From a checkpoint of a small transformer trained on Wikipedia: biases.
Each number is 128 + 32 x the weight over its row's rms, rounded and kept within 0 to 255. Layers, rows and columns count from 0. The size above them is the row's rms in percent of the matrix's.

# layer 5 MLP up, 3840x640, rms 0.0535, rows 3388-3430, columns 560-639
size [104 103 125 100 107 106 100  99 101 102 111  99  98  92 106 103  96 103  97 105  93  96 104 102 107  97 101  93 100 104  93  96  91  98 102  94 103 110  94  99 100  98 100]
[[ 95 138 153 125 119  89 110 137 146 169 122 150 160 122 180 154 191  96 133  89 125  78 115 202 153 142  94  90 155  78 137 139 106  57 108 105 218 135  73 102  93 149 115  75 116 105 117 140 128 118  78 171 124 106 167 104 161 106  63 128  68 125 109 105 168 130 147 165  43 109 140 140 146 132 126 130 111 152 147  74]
 [125 154 128 101 101 103 183 109  88  91 101 142 121 150 122 135 132  49 168 161 117 141  84 151 128 136 115 134 148 138 118 104  69 119 152  99 143 104  79 146 194  98 101 148 205 167 119  80 164 103 156 117 124 201 190 125 138 110 141 108 127 113 147 120 123 150 120  84  88 141 152 135  81 137 133  80 107 153  74 106]
 [139 130 166 145 105 117 146 146 112 173 124 112 138 146  56 157  93 123 125 125 123  73 135 144 116 177 105 169 138 133 128 130  63 143 112  79 127 161 128 112 116 135  92 150 132 162 155 209 159  90  50 130 126 150 179 143 156 103 199 129 117 109 181 149 225 128 129 133 102 162 127 135 107  82 127 105  55 184 127 150]
 [130  97 166 104 155 176 157 128 140 117 122 136  80 110 108 115 123 113 131 130 139 170 144 150 144 131 123 165 158 161 149 102 149 137 105 115 141 164 163 127 114 105 170 152 209  92 123 125 107  81 130 148  71 140 114  99 123 147 139 100  84 138 100 151 119 128 121 155 116 125 160 140  79 122 108  50  87 127 174 160]
 [ 99  85  79 163 159 141 128 122 108 154 148 175 124 125 140 199 176 135  77 111 130  88 108 119 114 118  93 177 110 150  65 169 156 114 139 206 123  51  99 102 149 156 153 115  99 141  84 136 149 133 111 182  74 134 141 136  32  48 165  80 138 143 195 140  77 134 105 105  52 161 162 158 176 175 145 131 111 124 105 165]
 [133 142  90 141 126 156 126 114 175 141 127 139  41 133 144 123 172 145 132 150 173 162 101 100 150 113 108  95 133 148  98 175 116 134 194 125 104 162 122 122 123 139  39 147 148 152  80 113 155  75  95 130 121 174 147 104 148 145 126 127 122 138 124 104  66 133 114  85 145  82 130 132 167 109  95 108  80 115 176 129]
 [179 187  94 113  77  87 114 111 164 197 121 109 157  82 172 144  75 119 102  91 151 134 112 184 106 120 119 103 149 135 140 178 158 186 136 156 113  97 105  68  98 156 147 206 115 122  96 104 130  91 166 192 143 116 153  47  81 128 105 117 167  76 108 122 168 115 205  91 127 105 151 221  71 207 137 152 120 128 165 168]
 [ 97 124 138  69 182 205 119 131 141 112 101 157 123  84 153 138  57 117 181 121 124 169 136 156 155 106 137 148 111  90 166 134 134 149 115 135 118  90 174 119 133 169 106 120 117 119 105  92  57 121 104 137 137  99 143 117 103 128 187 114 116 183 173 136 188 112 156  93 106 148 134 148  81 132 111 168 152 149 147 164]
 [ 91 155 152  96  99 141 135 116 111 137  91 109 112  76 160 131 208 127 114 140 126 148  85 126  89 144 172 109  92 131 189 148 115 113  95 135 111 133 122  69 149  82 147 164  96  97 197 114  86 127 108 140  94 118 175 103 113 108 203 105  81 145  89 157 113 149 180  87 151  94 159 169  97 171 182 107 115 149 170  95]
 [125 127  78 156 100 132  71 155 118 115 138 141 154 160 143 211 114 172 129 131 102 106 115 103 140 183 152 155 135 126 122 142  88 144  88 122 154 134 124  93 146 124 109 150 124  90 142 112 138 101 158 137 118 141 143 104 168 127 191  88 151 117  96 138 140 160 153  77 200 100  70 106  99  86 116 153 120 116 139  78]
 [146 171  99  73 100  95 126 124 114 106 110 130 138 123 125 167 137 153 149 160  95 103 145  92 181  79  73 121 100 123 116 110  76  76 178  96  73 126 105 103  93 138  89 107  96 197 139 164 119 131 128 100 119 169 135 122 180 109 142  88 109 126  48 106 142 105  80 139 127 101  89 107  99  97  58 132  67 132 163 156]
 [131 130 101 103 176  54 153 117 158 112 123 113 147  94 108 119 138  55 106  60 125 142 117 122 189 147  92 123  98 187  55 156 127 162 102 149 159 137 132 168 137  72 171 152  89 145 173 123 113 134 130 138 106 182 174  90 109 115 108 102 146 201 111 133 156  88 129 111 122 144 110  93 122 124 107 159 135 130 144 100]
 [ 93  98 144 153 141 145  72  98  92 142  79  99 125 103 110  74 134 182 137 149  77 108 118 106 141  60  59  78 134 163 204 157 121 104 108  76  83  98 119 131 153 162  91 114 132  88 143 142 156 122 134 187 115 197 185  71 163 135 117 132  82  52 132 117 118 158 133 145 149 137 173 194 138 108 156 101  79  82 149 112]
 [ 30 138 118 129  70 171 134 135  89 124 170  71 121 108 114 146 159 129 120 103 139 134 139 121 142  77 113 108 137 174 127 136 121 127  80 154 161 144 116 132 183 133 110  31 145 147  97 130 138  74  95  78  24 137 159 111  69  76 138 138 132 142 173 153 156  96 127 109 102 133 169 130 125 122 109  95 149 170 107  92]
 [119 156 155 115 157  77 126 117 135 147  89 139 108 134  82 165 146 171 125  39 170 108 142 111 134 127 131 163 117 130 101 133 117 134 118 162  21 140  88 177 170 120  81 165 163 153 122 148 139  95 132  95 125 114 121 157 165 117 131  99 137  73  81 224  87 146 133  82 113  97 126 119 142 130 105 102 113 103  54 132]
 [ 60 130 121 156 125 101 116 126 151 143 180 143 103 129 118 151 109 175 138  92  76 154 181 119 107  93  98 107  98 190  92 200  91 214  74  60 182 145 177 162 103 125 120 155 120 148  77 150 130 113 137 121 160 164 141 110  69  42 116 148 134 168 136 132 134 110 153 162 136  85 131 141 190  96 116 102 179 151 120 156]
 [115 105 142 112 145  93 137 147 115 170 101 103 136  88  98  96 124 103 143  76 111 139  94 138 130 131  94 134  99 121 179 149 117 154 137 128 103  91 136 159 146  93 180  91 126 171 142 108 138  95 145 109 101 119  35 188  87 117 200 149 197 167  99 125  71  99 129 112 142 138 186 128 110 164 171 192  84 128 186 138]
 [ 76 168 118 175 139 130 102  96 104 125 107 122 127 120 138 168  92 159 110 155 153 197 143 139 130 122 167 135 108 129 106 152 186 190 104 111 144 141 116 170 123 189 121 106 106  90 138 181 111 101 102 133 156 132 128 109 147  59 119 112  67 132  78 158 103 188 132  96  81 176 173  79  99  76 119 202 166 129  82 139]
 [108 115 116 102 123 142  94  96 103  68 103 147 167 145  64 123 113 165  82 180 157 117  92 113 123 140 106 157 163  43 112  92 120 133  93 198 129 164 153 129 170 172  85 100 157 104 106 163 119 136 149 131 142 146  87 144 116 102 117 167  51 127  76  90  93  45  93 141 117  98 160  88 124  75 128 148 129 154 163 129]
 [127  90  87 120 107 103 149 141 115 140 115  91 101 148  64 122 122 145  95  87 153 146 134 128 127 139 169 163 142 140 148 107 122 131  68 131 120  72 164 158 153 145 124 182 182  89 135  93 115 136 153 115 106 150 166 154 130 119  73 196 146 171 112 107 136  94 114 126 139 124  62 129 134 207 105 114 107  93 144 153]
 [161 184 129 115 117 106 110 136 113 125 152  82  98 141 114  99 113 120 119  97 172 188 153 122 104 166 175  99 168 130 135  71 175  80  77 125  82  87 116 126 121 197 133  92 146 133 133 119 173 142  84  87  94 157 128 112 116  87 127 106 128 140  70 158 107  74 168 161 205 131 105 118 113 119  75 127 136 128 112 137]
 [114 138 195 149  72 101  91 109 144 145 139 210 127  97  72  64 124 103 108  88 120 125 142  82 122  87 140  82 153 145 115 125 130  82  99 147 120  59 156 151 172 142 137 214 122 135  73 127 109  92 157 106 183 165 137 122 121 136 124 123 175 161 143 167 175 110 143 161 130 116 132 128 112 131 116 112 122 186 195 117]
 [102 170 133 174 118 107 140  93 172 112 152 136  70 154 122 152 150 143  92 161  92  85 105 166 160  87 108 139 112 208 164 171 101 124 132 154  53 173 121 108 141 197  82 116  70 129 114 175 204  91 118 128 100 156 173  78 153  91 164 144 139 155  69 131 116 114  63 147 146 128 116 212 110  80 116 191 134 119  92 175]
 [164 167  66 188 115 138 109 113 105 140 118 115 168 133 155 123 129 187 138 142 148  90 157 184 101 166 101 150 124 105 101 104 102 150 179  99  98 152 101  96 141 121 133 107  67  71 172 112 166 106 156 159 124 106 151 156 109 167 150  85  85 178 169 148 124 138 113 138 136 121 158  74  56  79 132 118  49 114 193 146]
 [141  64 158  99 195 109 122  87  79  80 129 176 156  70 129 113 159 144 129 144 192 103 137 135 171  96 101 154 122 123 121 154 108 168 110 123 149 118  56 108 111 111 123 107 100 114  96 155 118 118 166 119  99 146 114 123 191 112 162 143 127 161 163 118 177 132 159 106  91 166 143  20 121 129 157 146 119 108 149 141]
 [108 176  97  63 132 126 150 133 177 153  63 105 105 116 163  91 127 107  93 150  94 186 168 163 118 116 116 129  66 115 106 115 135  75  72 116 181  73 158 131 107 155 184  79  90 112 111 108 112 151  84 143 148 160 137 140 126 119 131 134 122 110 127 171 151 124 131 151  76 127 133 111 149 149 121  82  71 103 137 114]
 [ 87 104 116 111 108 115 134 123 113  62 145 120 111 118  95 101 165 143 119 151 172 155 144 103 129 134 133 103 126 127 121 128 121 127 116 119 167 141 114 137 105 112 157 178 158 137 143  95 176 106 172  99 122 170 156 108 118  38 130 112 130 130  99 162 159  85 165 119 114 120  98 143 113 122 158 168 120 123 135 143]
 [147  98  82 145 113 198 145 126 134  59 164 100 117 100 108 162 119 143 109  88 133  97 166 111 163  98 117 137 136  94 141 105 165 104 188  94 113 153 148 135 105 177  74 138 186 110 104 113 130 178  60 125  88 177  69 144  89 108 144 157 144  65 175 149 182  88  87 107 105  96  91 128 152 138 189 106 118 117 120 134]
 [ 89 160 144 107 101 121 107 115  94 124 141  73 104  94 114 121  70 187 199 143 155 144 132 102 109  58 134 130 123 143 134 133 106  80 106 134 129 107 122 101  54 153  73 126 103 132 143 125 116 130 136  98  75 207 122 120 120 134 156 113 148 111 155 160  97 122 151 161 110 224 144  97  90  84 122 136  69 139 160 128]
 [115 177 126  82  73  99 139 165  77 130  68 113 124  81 164 173  91 117 125 139 145 148  90 122 164 162  76 123  96  99 162 150 152 121 154 144  86 137 159 100 101 159 110 144 162 145 117 151  97 141 109 173 137 112  84 126 139 123 105  86 121 131 148 126 132 129 149 135 126 159 142 134 134 137 161 155 142 132  85 129]
 [151 141  71 121  92 109 102 133 149 139 141 123 127 100  87 155 170 116 128 142 158 129 134  96 130 160 148 167 153 146 124 117  85  75 111 175 141 132 131 125 116 132 115 111 104  66 120 110 148 120 119 102 102 165  49 143 151 179 131 159 149 182 166  99 145 116 133  62 175  71 136 110 163  73  79 108 186 122 145 114]
 [ 89 132 106 140 143 114 174 133 101 128 115 152  98 115 142  74 192 158  81 121 139 107 111 196 137  86 172 108 177 135 165 184  87 175  70 155 177 187  89 158 161 147 174 135 151 171 153  62 138 143 188 124 110 129 178 149 135 147  77 117 142 111 151 139 196 161  94 138  81 133 107 121 141  98 130 100 109 139 118  90]
 [180 192 105  80 112 174 171 122 115 148 150 171 142 110 113 132 113 176 147  73 104 116 132 137 136 171 106 137  83  80 146  77 176 111  90 144 121 155 158 191 126 138 103 150 168  99 150 109  82  92 108 163 170 130 118 147 125 142 141 161 147 130  46 132  83 135 172 141 131  49 154 137 143 132 152 118 121 114 130 141]
 [ 95 131 127  84  99 106 102 123 167 135 194 122 135  90 153 154 125 146 134  53 172 169 196 159 104 184 100 101 133  81 169 150 115 119  88 163  83 145 124 115 137 173 156 119 127  85 142  61 121 127  87 173 160  75  93 195 138 107 146 139 157 125 125 113 146 110 173 135 105  65 190 172 119 155 139  49 172 128 103 145]
 [ 61  96 174  82 145 169 136 121 113  91  93 117 110 107 142 174 101 166 138 166 132 103 116 108 137 103 121  61 116 106  97 136 116 123 184  70 179  90 129  84 152  99 147 135 145 151 208 168 154 154 112 110 166 134  76 185 161 111 162 106  70 163 118 149 129 130 130  98  90  87 119 124 124 134 164 121 146  71 134 153]
 [122 104 163 128 150 131 191  99 153 161  92 140 154 127 133 169 162 119 143 119 115  78 109 126 123 128  70 199 136 140 169 160 158 135 140 146  97 159 147 135 144 176 162 104  62 193 144  91 169  97  89 122 149 119 155 128 129 156 154 117 160 103 117 156 110 170 112  69  84 147  90  98  72 124 111  96 134 179 118 166]
 [128  77 191 129 114 159 132 103 124 142 182 162 153 125 132 133 148 122 103 193 126 129  86 119 139  93 105  85  91 113 140 157 146 197 178  97 172 200 118 161 103 120 105  78 113 190 130 125 133 128 102 141  82 130  98 156 173 114  71 151 131 102  91  93  90 111  92 110 107 108 139 157 154 105 147 124 139  98  86 101]
 [131 139 164 120 126 117 118 134 193 153 119 124 120 142  81 134 102 131 142  96 190 137 119 100 142  78 154 169 102 123 144 151 115 181  88  44 138  92 154 151 147 193  96  77 121 132 140 126 152 112 137 124 156 169 135 102 136 180 118 109 103  60 113 173 113 104 151 149  85 105 122 148 138 144 118 129 147 126  94 114]
 [125 233 113 125 107 154 162 114 129 146  83 185 120 121 103 179 184 132 140  78 189 100 121  76 248 115 136 165  46  67 161 147 183 119  84 211 156 177 148 125 154 117 122 131 144 143 152 145 104  88 103 171 168 107 150 120 159 119 141 144 134 159 176  85  66 107  81  91 122 102 123 138  90 138  68 177 107 176 117 162]
 [112 127 172 157 111 136 135 122 118 109 188 133  86  92 134 122 139  85 171 113 138 119 145 134 149  94 132 179 122 122 122 147 105 178 100 105 115 112  85 125 148 116 157 166  45 161 162 133  85 107 101 144 118 154 158 161 123 114  65  92 151 114  97 146 174 109 109 200 109 117 165 184 111 128 154 127 110  75 145 170]
 [113 155 129  86  88 100 122 151 100 127 174 107 133 124 166 115 166 141 149 194  96 160 158 132 139 131  68 110  93 159 121 141 133  55 142 147 117 117 112 129 105 110 130 106  68 120 148  40 128 117 133  86  51 152 151 113 158  77 184 117 124 141 162 102 157  77  27 135 111 146  78 102 155 127 143 105 108 190 100 115]
 [141 112  91 134 112 138 111  81 157 128 181 177 122 146 166 146 108 113  76 175 115 123 102 139 167 122  69 155 109 158  77 161 121  96  48  85  98 107  71 121 164 138 139 167 112 129 160 114 123  94 110 183 111 185  78  75 141 143  55 133 120 123 130 104 157 145 120 112 135 161 129 178 169 142 105 134 108 140 154 144]
 [146 156 119 141  94 108 191 166 142 133 138 110  83 102 142 125 115 111 110 142 129 113  90 216  88  98 126 123 145 137 133 125  89  98 136 128 108  93  95 121 103 149 100  41 158 117 119 108 139 129 129 126  74  78 153 150 123 184 110 113 143  83  89 128 122 101 140 159 141 172 129 125 164 148  19  60 115  82  91 164]]
# layer 5 MLP down (transposed), 3840x640, rms 0.106, rows 3388-3429, columns 560-639
size [ 98 101 125  99 110 101 107  98  99 101 128  96  99  92 104 102  99 101 102 104  92  94 100 107 106  94 105  95  99 101  95  97  93  98  96  97 100 113  98 101  97  98]
[[183  96  67 134  99 113 132 142 108 163 119 162  98 185 126  72  94 136 104 143 117 114 139 163 117 158 118 110 155 119 176 139  98 135 128 150 120 170  86 141 129 146 162 144 158 128 106 123 170 139 120  59  49 194 155 113 101 120 147 113 160 157 159 135 140 145 145  94 140  93 147  97 115  68  78 111  61  83 115 207]
 [114 115  80  97 138 158 164 154 125 107 135 135  96  91 164  85 107 108 164 129 143 149 124 127 111 159 161  99 160 132 111 113 176 137  98 118 127 143 153  73 132 127 130  93 133 122 103 192 140 117 104 140 129 126 192  62 120 117 130 149 122 178 112 116 191  89  88 118 145 160 124 111  39 170  91 119 146 146 204  99]
 [113 124 165  91  99 140 152 120 136 139 124 190 138  97 127 132 119  99 127 137 134 110 153 141 108  75 107 135 148 223 106 147  40 126 120 144 116 154 136 151 109  71 167 134 149 171 132 131 210  81  89 157 102 146 168 139 140  79 162 135 181 127 129 139 159 163 105 121 166 136 162 117 106  87  79 126 110 179 120 159]
 [ 96  96 128 109 130 148 169  73 155 154 112 106 111  95 114 205 121 131 131 107  93 161 117 130 170 155 170 154 101 124 130 104 183  96 111 120 108 115 156 159 106 110 103  94 190 128  99 139 115 158 128  52  81 118 173 170 148 147  96 157 125  81 105 134 134 115 168 132 101 100 184 138 113 110 163 149 125  72 124 113]
 [ 73 104 159 109 138 100 138 112 164  60 153 143 131 130 141 137 136 138 110 124 125 153 118 162 121 188 149 151 122  97 138 164 180 126 112 125 102 133 107 116 156  96 168 128  94 140 137 138 105  83 180 121 173 117 159 125 138 176  86 183  78 168  56 126 131 104 141 161 117 153 131 149  88 106 177 110  98  54 164 143]
 [137 106  98  82 117 162 137 129 108 153 106  92 119 144 142 137  99 134 176 148 129  93  71 130 180 117 122 143  84 108  79 106 126 121 153  64 140 103 111 121 159 167 130 134 161 130 144 118  75 108 148 149 130 151 110  99 131 127 159  50 156 171  93 118 147 124  87 127  54 169 160 186  74 122 118 115 112 103  86 169]
 [111 129 138  95 118  86 111  37 126  73 106 114 191 117 115 143 181  98 127 106 140 176 120 145 126 134 100 156 126  58 162  97 104 155 119 122 139 106 125 127  90 108 181 121 163 122 125  82  89 150 154  75 118 125 146 141  83 169 140 172 127 123 160 208  87 101 157 112 155 112  92 158 140 129 152 140 131 104  90 149]
 [157 111 113 141 224 170 167 163 141 123 117  55 140 180  78 169  97  97 160 133 150 115  97  77 113 181 170 127 117 129 141 123 114 191 188 148 130 184 141  60 109 189 155 137  93  46 103  88 137 118 132 119  89  58 146 148 131  87 102 130 165 112 105  85 111 101 104 152 129 134 157  97 122 138 114  81 161  80 117 161]
 [175  48 158 104 157 148 110 157  84 100 115 131 108 117 118  83 159 137  43 126 149 152 137 121  94 120 149 187 130 149 107 163 141  86 155 144 125 144 165  91  95 178 148 153 111 176 137 150 130  98 118 137  82 196 153 159 112 174 123 154 123 121 152 105 114 118 156 129 178 123 144  62  97 145 160 122 149 128 171 153]
 [136 115 179 166  93 126 157 139 118 135 148  45 152 112 128 168 132 135 162 167  91 118 158  92 148  81 100 114 103 143 122 154 111 133 133  88 106 106 173 144 124 133 142 110 115 115 120 203 151 142 144 153  86 137 148 141 144 148 154 160 134 147 132 107 126  89 136 150  80 141 106 108 145 112 105 154 155 125 122  87]
 [113  45 134 142 168 158 162 121 200 113  78 156 137 140 134 119 120 121 171 152 157 173 138 197 113 156 179 139 136 140 139 114 146 222 104 129 127 161 114 180 109 115 121 144 104 143 141  46 124 131 132 130 130 140  89  87 152 151  69 187  91  75 195 102  96  95 173 139 127 161 159 123 125 140 137  76 176 145 117  92]
 [ 85 112 151  94 121  85 138 104 105 153 130  90 130 178 123 124 185 133 153 175  46 131 133 136  97 108 120 120  95  89 154  95  66  83  84 172  72 171 123 173 113 166 111 128 117 128 113 189 112 107 132 142 160 121 138  84  75 127 118 123 166  79 131  89 126 106  98 129 110  59 149  76 116 156 146 104 166  79  89 103]
 [ 53 133 129 126  98 117  92 132 110 192  88 129 158 145 147 139  98 136 149 175  69 149 134 137 108 190 194 116 181  83 103 191 129 153  79 123 152 162 134 145 185  96 176 128 168  99 170 178 142 167 125 108  94  86 183 130  98  67 121  31 153 137 155 110  59  75  88 197 141 187 137 125  72 125 110 114 166 203 117 119]
 [193 155 115 125  82 117  99 133 171  94  97 164 190 140 147 101 200 164 117  54 163 139 105 115 153 177  53 129 150 111 158 115 149  97  88  97 168 134 142 141 148 113 106 156 180 161 114 134 163 126 123 117 142 103 103 121 142 154 134 147  94 105 120 152 127 161  87 101 135 115 124 148 102  96 177 111 106 139 101 123]
 [157 116  78  94 138  92 117 153 178  72  81  77 172  83  44 152  98 119 115 148  94 116 160 139  87 158  93 113 132 135 135 195 129  98 141 152 129 119 107  78  99  63 130  89 143  90 133  93 115  93 116 169 142 131 101 125 167 101 130 130 110 142 171 105 141 104 102 127 116 171 126  95 104 163 155 107 172 110 168  88]
 [138  59  92 118 118 112 144 129 120 149  51 182 125 132 106 153 173  83 107  94 157 154 170 174 146 127 135 110 112  86 112  93 106 181 102 151 156 151 125  92 169 131 138 172 126 140  89 136 121  97 109  68 116 115 112  73 150 141 142 118  96 121 123 117 133 157  85 126 162  41 105  97 199 121 140 213 153 158 177  99]
 [106  61 136 174 120 108 137 140  98 114 149 160  90 113 143 150 151 150 102 138 116 104 115 132 100 113 153  81 110  92 126  66  91 181 133 141 191 187 126 103 123 105 134 152 163 139 117  75 115 152 122 192 142 167 141 135  90 110 121 150 195 176 124 126 114 112  87  59  79  90  84 155 136 142 180 165 137 169 181 135]
 [ 87 180 102 101 144 105 204  93 146 164 113 134 142  97 166  99 124  92  89 184 107 125  90  97 182 186 121 127 102 138 132 127 186 145 151 146 138  55 179  98  77 131 152  95  94 139 146 135 150  89 112 155 185 202 171 127 114  88 122 113  99  94  88 117  74 129  85  91  91 109 100 114 105 143 101  98 149 135  81 100]
 [115 129 113 103 168 126 150 104 127 144  97 131 104 150 132 153 125  87 165 171 129 129 145 105 123 147 167 155 113 185  98 147 131 154 172  89 127 156 127 101 152 119 132 166 113 127 168 126 177 114 127 110 129  77  76 158 110 175 114 103 107  98 124  42 100 139 160 153  85 155 118 160 124 106  92  72 149 177 138 143]
 [127 145 140 114 149 127 102 105 138 102 126  69 133 166 111  74 171 208 140  68 145  65  96 106 104 161 127  72 123 127  87 134 148 139 114  80  99 170  93 131 126 158  80  97 159 105 200  91 144 137 113 107 176 116 118 118 171 120 119 110 168 111 105 194  64 133 157 172 146 133  99  84 157 102 168  59 158 159 110 123]
 [102 160  81  94 114 114 152 115 109 142 137 151 145 135  96 145 125 120 125  96 115 115 121 163 158 107 127 141 104 164 191 143  71 168 124  83 106 106 149 158 157  82  93 104 139 146 110 127 144  99 153  65 118  74 158  97 103  66  71 146  91 145 122 126 110 155  94  88 116 118 119 148  62 143 135 140 190 211 120 136]
 [116  59 173 177  89 131 122 212 111 144 130  56  52 120 159  64 168 131 135 107  98 173 115  76 133  88 143 148 168 129 176 114  87 176 117  96 147  90 123 159 190  88 143 153 150 151 105 107 142 170 140  95 114 149 131 150 118 108 134  92 134 150 129 124 176 107 162 154 111 107 140 161 160 174 109 131 125  87 191 108]
 [126 186 150 113 136 141  59 147 106 127 112 142 111 147 114 128 111  80 109 112 136 126 161 159 194 142 180 105 132 160 103 120 124 117  88 139 144 130 130 130  68 182 173 114 117 122 120 106 161 136 114 134 167  58 133 137 125  34  78 143  84  81 129 165 149 109 111 149 113  97 131 178  78 120 168  87 143 111 152 173]
 [168 156 152 153 136 146 174 122 170 103 115 196 130 204 175 147  49 125  79 171  68 132 131 122 114  45 123  91 151  77  81 149 112 122 148 153 136 135 158  94 132 116 156 131  99  68 109  95 151  72 155 151 109  84 123 144  86 158 109  61 135  88 161 147 114  83 102 100 147 119 127 140  69 183 133 126 145 165 127 106]
 [159  98 131 111 159 126 128 108 133 177 168  96 119 126 110 117 108 125 176 131  79 151  85 137  95 120 158 122 110 117  67 126  80 108 123 120 111 107  55  97 102  56 141 136 108 145 111 204 140 154 137 162 214 130 129 157 128  73 102 153 115 125  82 130 144 136 116 123  98  52 111 102  72 116 108 168 136 110  99  93]
 [131 116 137 130 105  88  89 118  51 105 134 109 132 147 174  98  93 121  97 114  72  80 114 121 152 135 139 143 113 139 147 130 155 198 121 113 131  90  90 158 207 146 144 135 178 119 187 164 101 124 171  80 121 108 104 116 110 142 102  95 102 181 167 180 199  90 131 120 125 164 128 106 122  99 158 115 101  79 136 152]
 [128 167  85 154  94 110 101 116  90 143 115 109 177 149 141  71 112 167 125 105  96 115  90 106 150 177 119  85 120 135 113 149 164 127 169  89 145 140 150 133 142 111 161 124 154 124 189  81 173 137 112 108 132 173 116 162 108 194  88 103 179  58  88 136 193 142 138 123 120 141 122  87  88 131 142 110 164 108 135 105]
 [175 113 105 158 123 114  99  91 153  90 119 150 126  80 162 128 135 126  72 117 100  86  94  79 104  97 114 158  97 133  90 171 149 111 171 171 117 131  67 119 155 118  98 149  95  19  86 161 158  91 172 143 115 179 108 115 104 130 148 115 127 129 216 151 101 152 108 101 120  85 129 145 110 135 147 159 165  98 189  87]
 [147 172 125 148 132 134  96 120 129 180 149 121 189 154 161 158 104 122 143  82 106 125 106 137 115 116 102 148 179 178 153 136 182 163 159 132 147 141  87  94 132 102 114 182 102  63 124 144 129 217 155 109 138  70 161  80  89 146  78  95 101 117  75 156 141 157 136  80 128 165 108  29 106  98  73 127  95 177 129 123]
 [135 147  96 129 129 127 156 111 168  74 174 106 131 151 101 146  89 153 107 127  60 128 116 131  90 112 163  93 151 105 101 150 123 115 114 117 134 138 100 153 119 112 143 144 113 108 127 135 113 117  90  73 133 198 159 114  99 150 105 178 107 130 164  80 159 185  88 160 110 128  74 129 101 133 133 168 168 140 124  98]
 [134 114  67 135 124 118 161 113 113 140 157 124  83 120  68 161  97 197  89 103 138 172 145 129 169 158 118 125  66 118  96  48  99 147 117 115 101 127 176  96 168 174  76 121 137 106  77 141 155 198 100 139 118 194 174 117 155 134  94 130 126 171  70 107 114 144 174 135 135 101  89 162 140 101 195 145  80 171 100 122]
 [125 153 123 176 121 175 100 165 136 136 148  82 177 157 106  88  83 103 178 105  95 127 106 118 137  94 116 171 132 154 168 114 182  92  91 192 133 109 140  84 138 107 124  79 151  82 165 147 102  71 128 106 132 114 165 163 108 124  77 149 191 147 214 143  96 113 143 117  95 121 128  93 163 123 122  94 105 113 104 184]
 [148 119  82 111 106  79 161 166 109 123 139  88 140 143 131 137 155 129 143 100 108 136 113 122 142 164 128 130  86 122 151  52  95 111 162 138  95 137  92 161 100  65  29  95 176 106 131 187  83 119 142 180 167 144 160 146 153 204  51  91  93 173 100  92 191 143 157 100 156 125 127  99 155 131 120  90 148 130 137 111]
 [147 113 131  96 135 117 134 114 100 153 141  84  92  73 168 126 137 140 161  83 161 135 134 143 110 147 158 107 137 160 138  87 156  94  55 179 119 155 136  70  81 105 113 156 183 150 116  87 130 118 119 135 122 101  99 163 115 145 115 118 143 144 117 100 109 157 172  74 119 113  81 141 152 121 127 149  82 166 135 112]
 [ 97  87 111 135 150 144 138  94 119 158 108 144  86 147 129 160 143  97 121  99 147 121 125 105 147 143 131 149 113 127 120 127 127 129 126 179 178 108 103 130 136 173 152 163 160  68 133 107 125  47 143  48 100  97 203  98 142  88 122  47  82 121 123 118 142 133 167 119  89 133 166 117 138 119 186 159 155 117 148 113]
 [121 118 161 169 188 171  59 140 110 132 121  67 122 163  92 145 171 139  74 138 129 136 214 102 129 147 135 150 139 143 179 111 174 136 114 187 105  78  96 199 133 106 123 132 121 128 132 195 141 109 103 116  56 149 162  84 111 149 138 149 107 105 188 165 181 109 117 102 141 104 127 100 170  74 153 110 150 112 134 101]
 [117  62  78 123 151 142 105 161 126 101 122  61 107 216 165 154  91 182 152 167 116 113 139 128 111 140  92 158 146 136 128 146 165 134 110 108 175 104  93 130 140 121 172 100 117 114 141 163 176 120  76 157 172 129  61 159 162  72 153  81 190  66  73 163 129 118 196  76 105 101 103 117 126 167  58 134 118  95 136 153]
 [213 139 119 145 141 121 110 152 189 144 101 101 121 134 141 160  95 114 102 143 133  63  59 110 107 115 151 151 126 130 138 148 121 101 111 110 157  95 114 138 201 183  82 137 144 114 130 132 148 143 103 125 128 120  98 107 152 150  29  85 116  91 143 108 178 186 148 106 160 119 126 141 142 101 135 143 143 141  93 136]
 [150 119 160 137 101 122  99 152  98 149 177 151 113 178  32 147 122 114  59 151 118 187 125 146 136  88 101 100 111 136 161 106 130 143  82 161 174 128  94 177 174 105  86 161 187 108 124  66 110 113  75 162  78 126 184 149 151 146  92 108 161 139  72  93 128 113 150  87 124 169 133 124 125 113  75 173  40 101 131 131]
 [150 133 158  62  83  89  28 194 142 165  73 116 157 130 160  63 204 110 103 137 140 138 105 112  81 111 129  49 147 160 102 105 126 151 160 120 226  82 172 105 128  93 120 127 121 192 115 153 168  87  58 130 170 168 163 107 174 110 112 146 137 175 149 158 145  89 172  89 199 169 110 141 133 100 125 157 159 116 110 120]
 [185 137 130 126 122  79 112 133 155  94 140 111  98 123  72 107  78 137 118 155 122  83 141  69  94  94  85 116  94 164 172  86 115 120 144 186 118 141 105 141 124 178 117 110 122 124 100 158 113 137 139 163 149 121 125 106 165  89 145  85  80 136 202 138 104 104 100  93 152 160 117 117 152 134 116 124 159 105  98 106]
 [132 117 105 142 128 147 164 120 156 167 100 113 133 104 109 110  89 121 193 125 156 154 130 165 157 152 167 144 129 102  85 133  88 187 144 130 192 125 179  74 189 190 171 150 125 177  84 164 116 160 103  45  97 101 148  78 139  95 157 146  76 153 149  82  91 139 101 113  75 102 100 131  95 160 124  96 194 126  88 133]]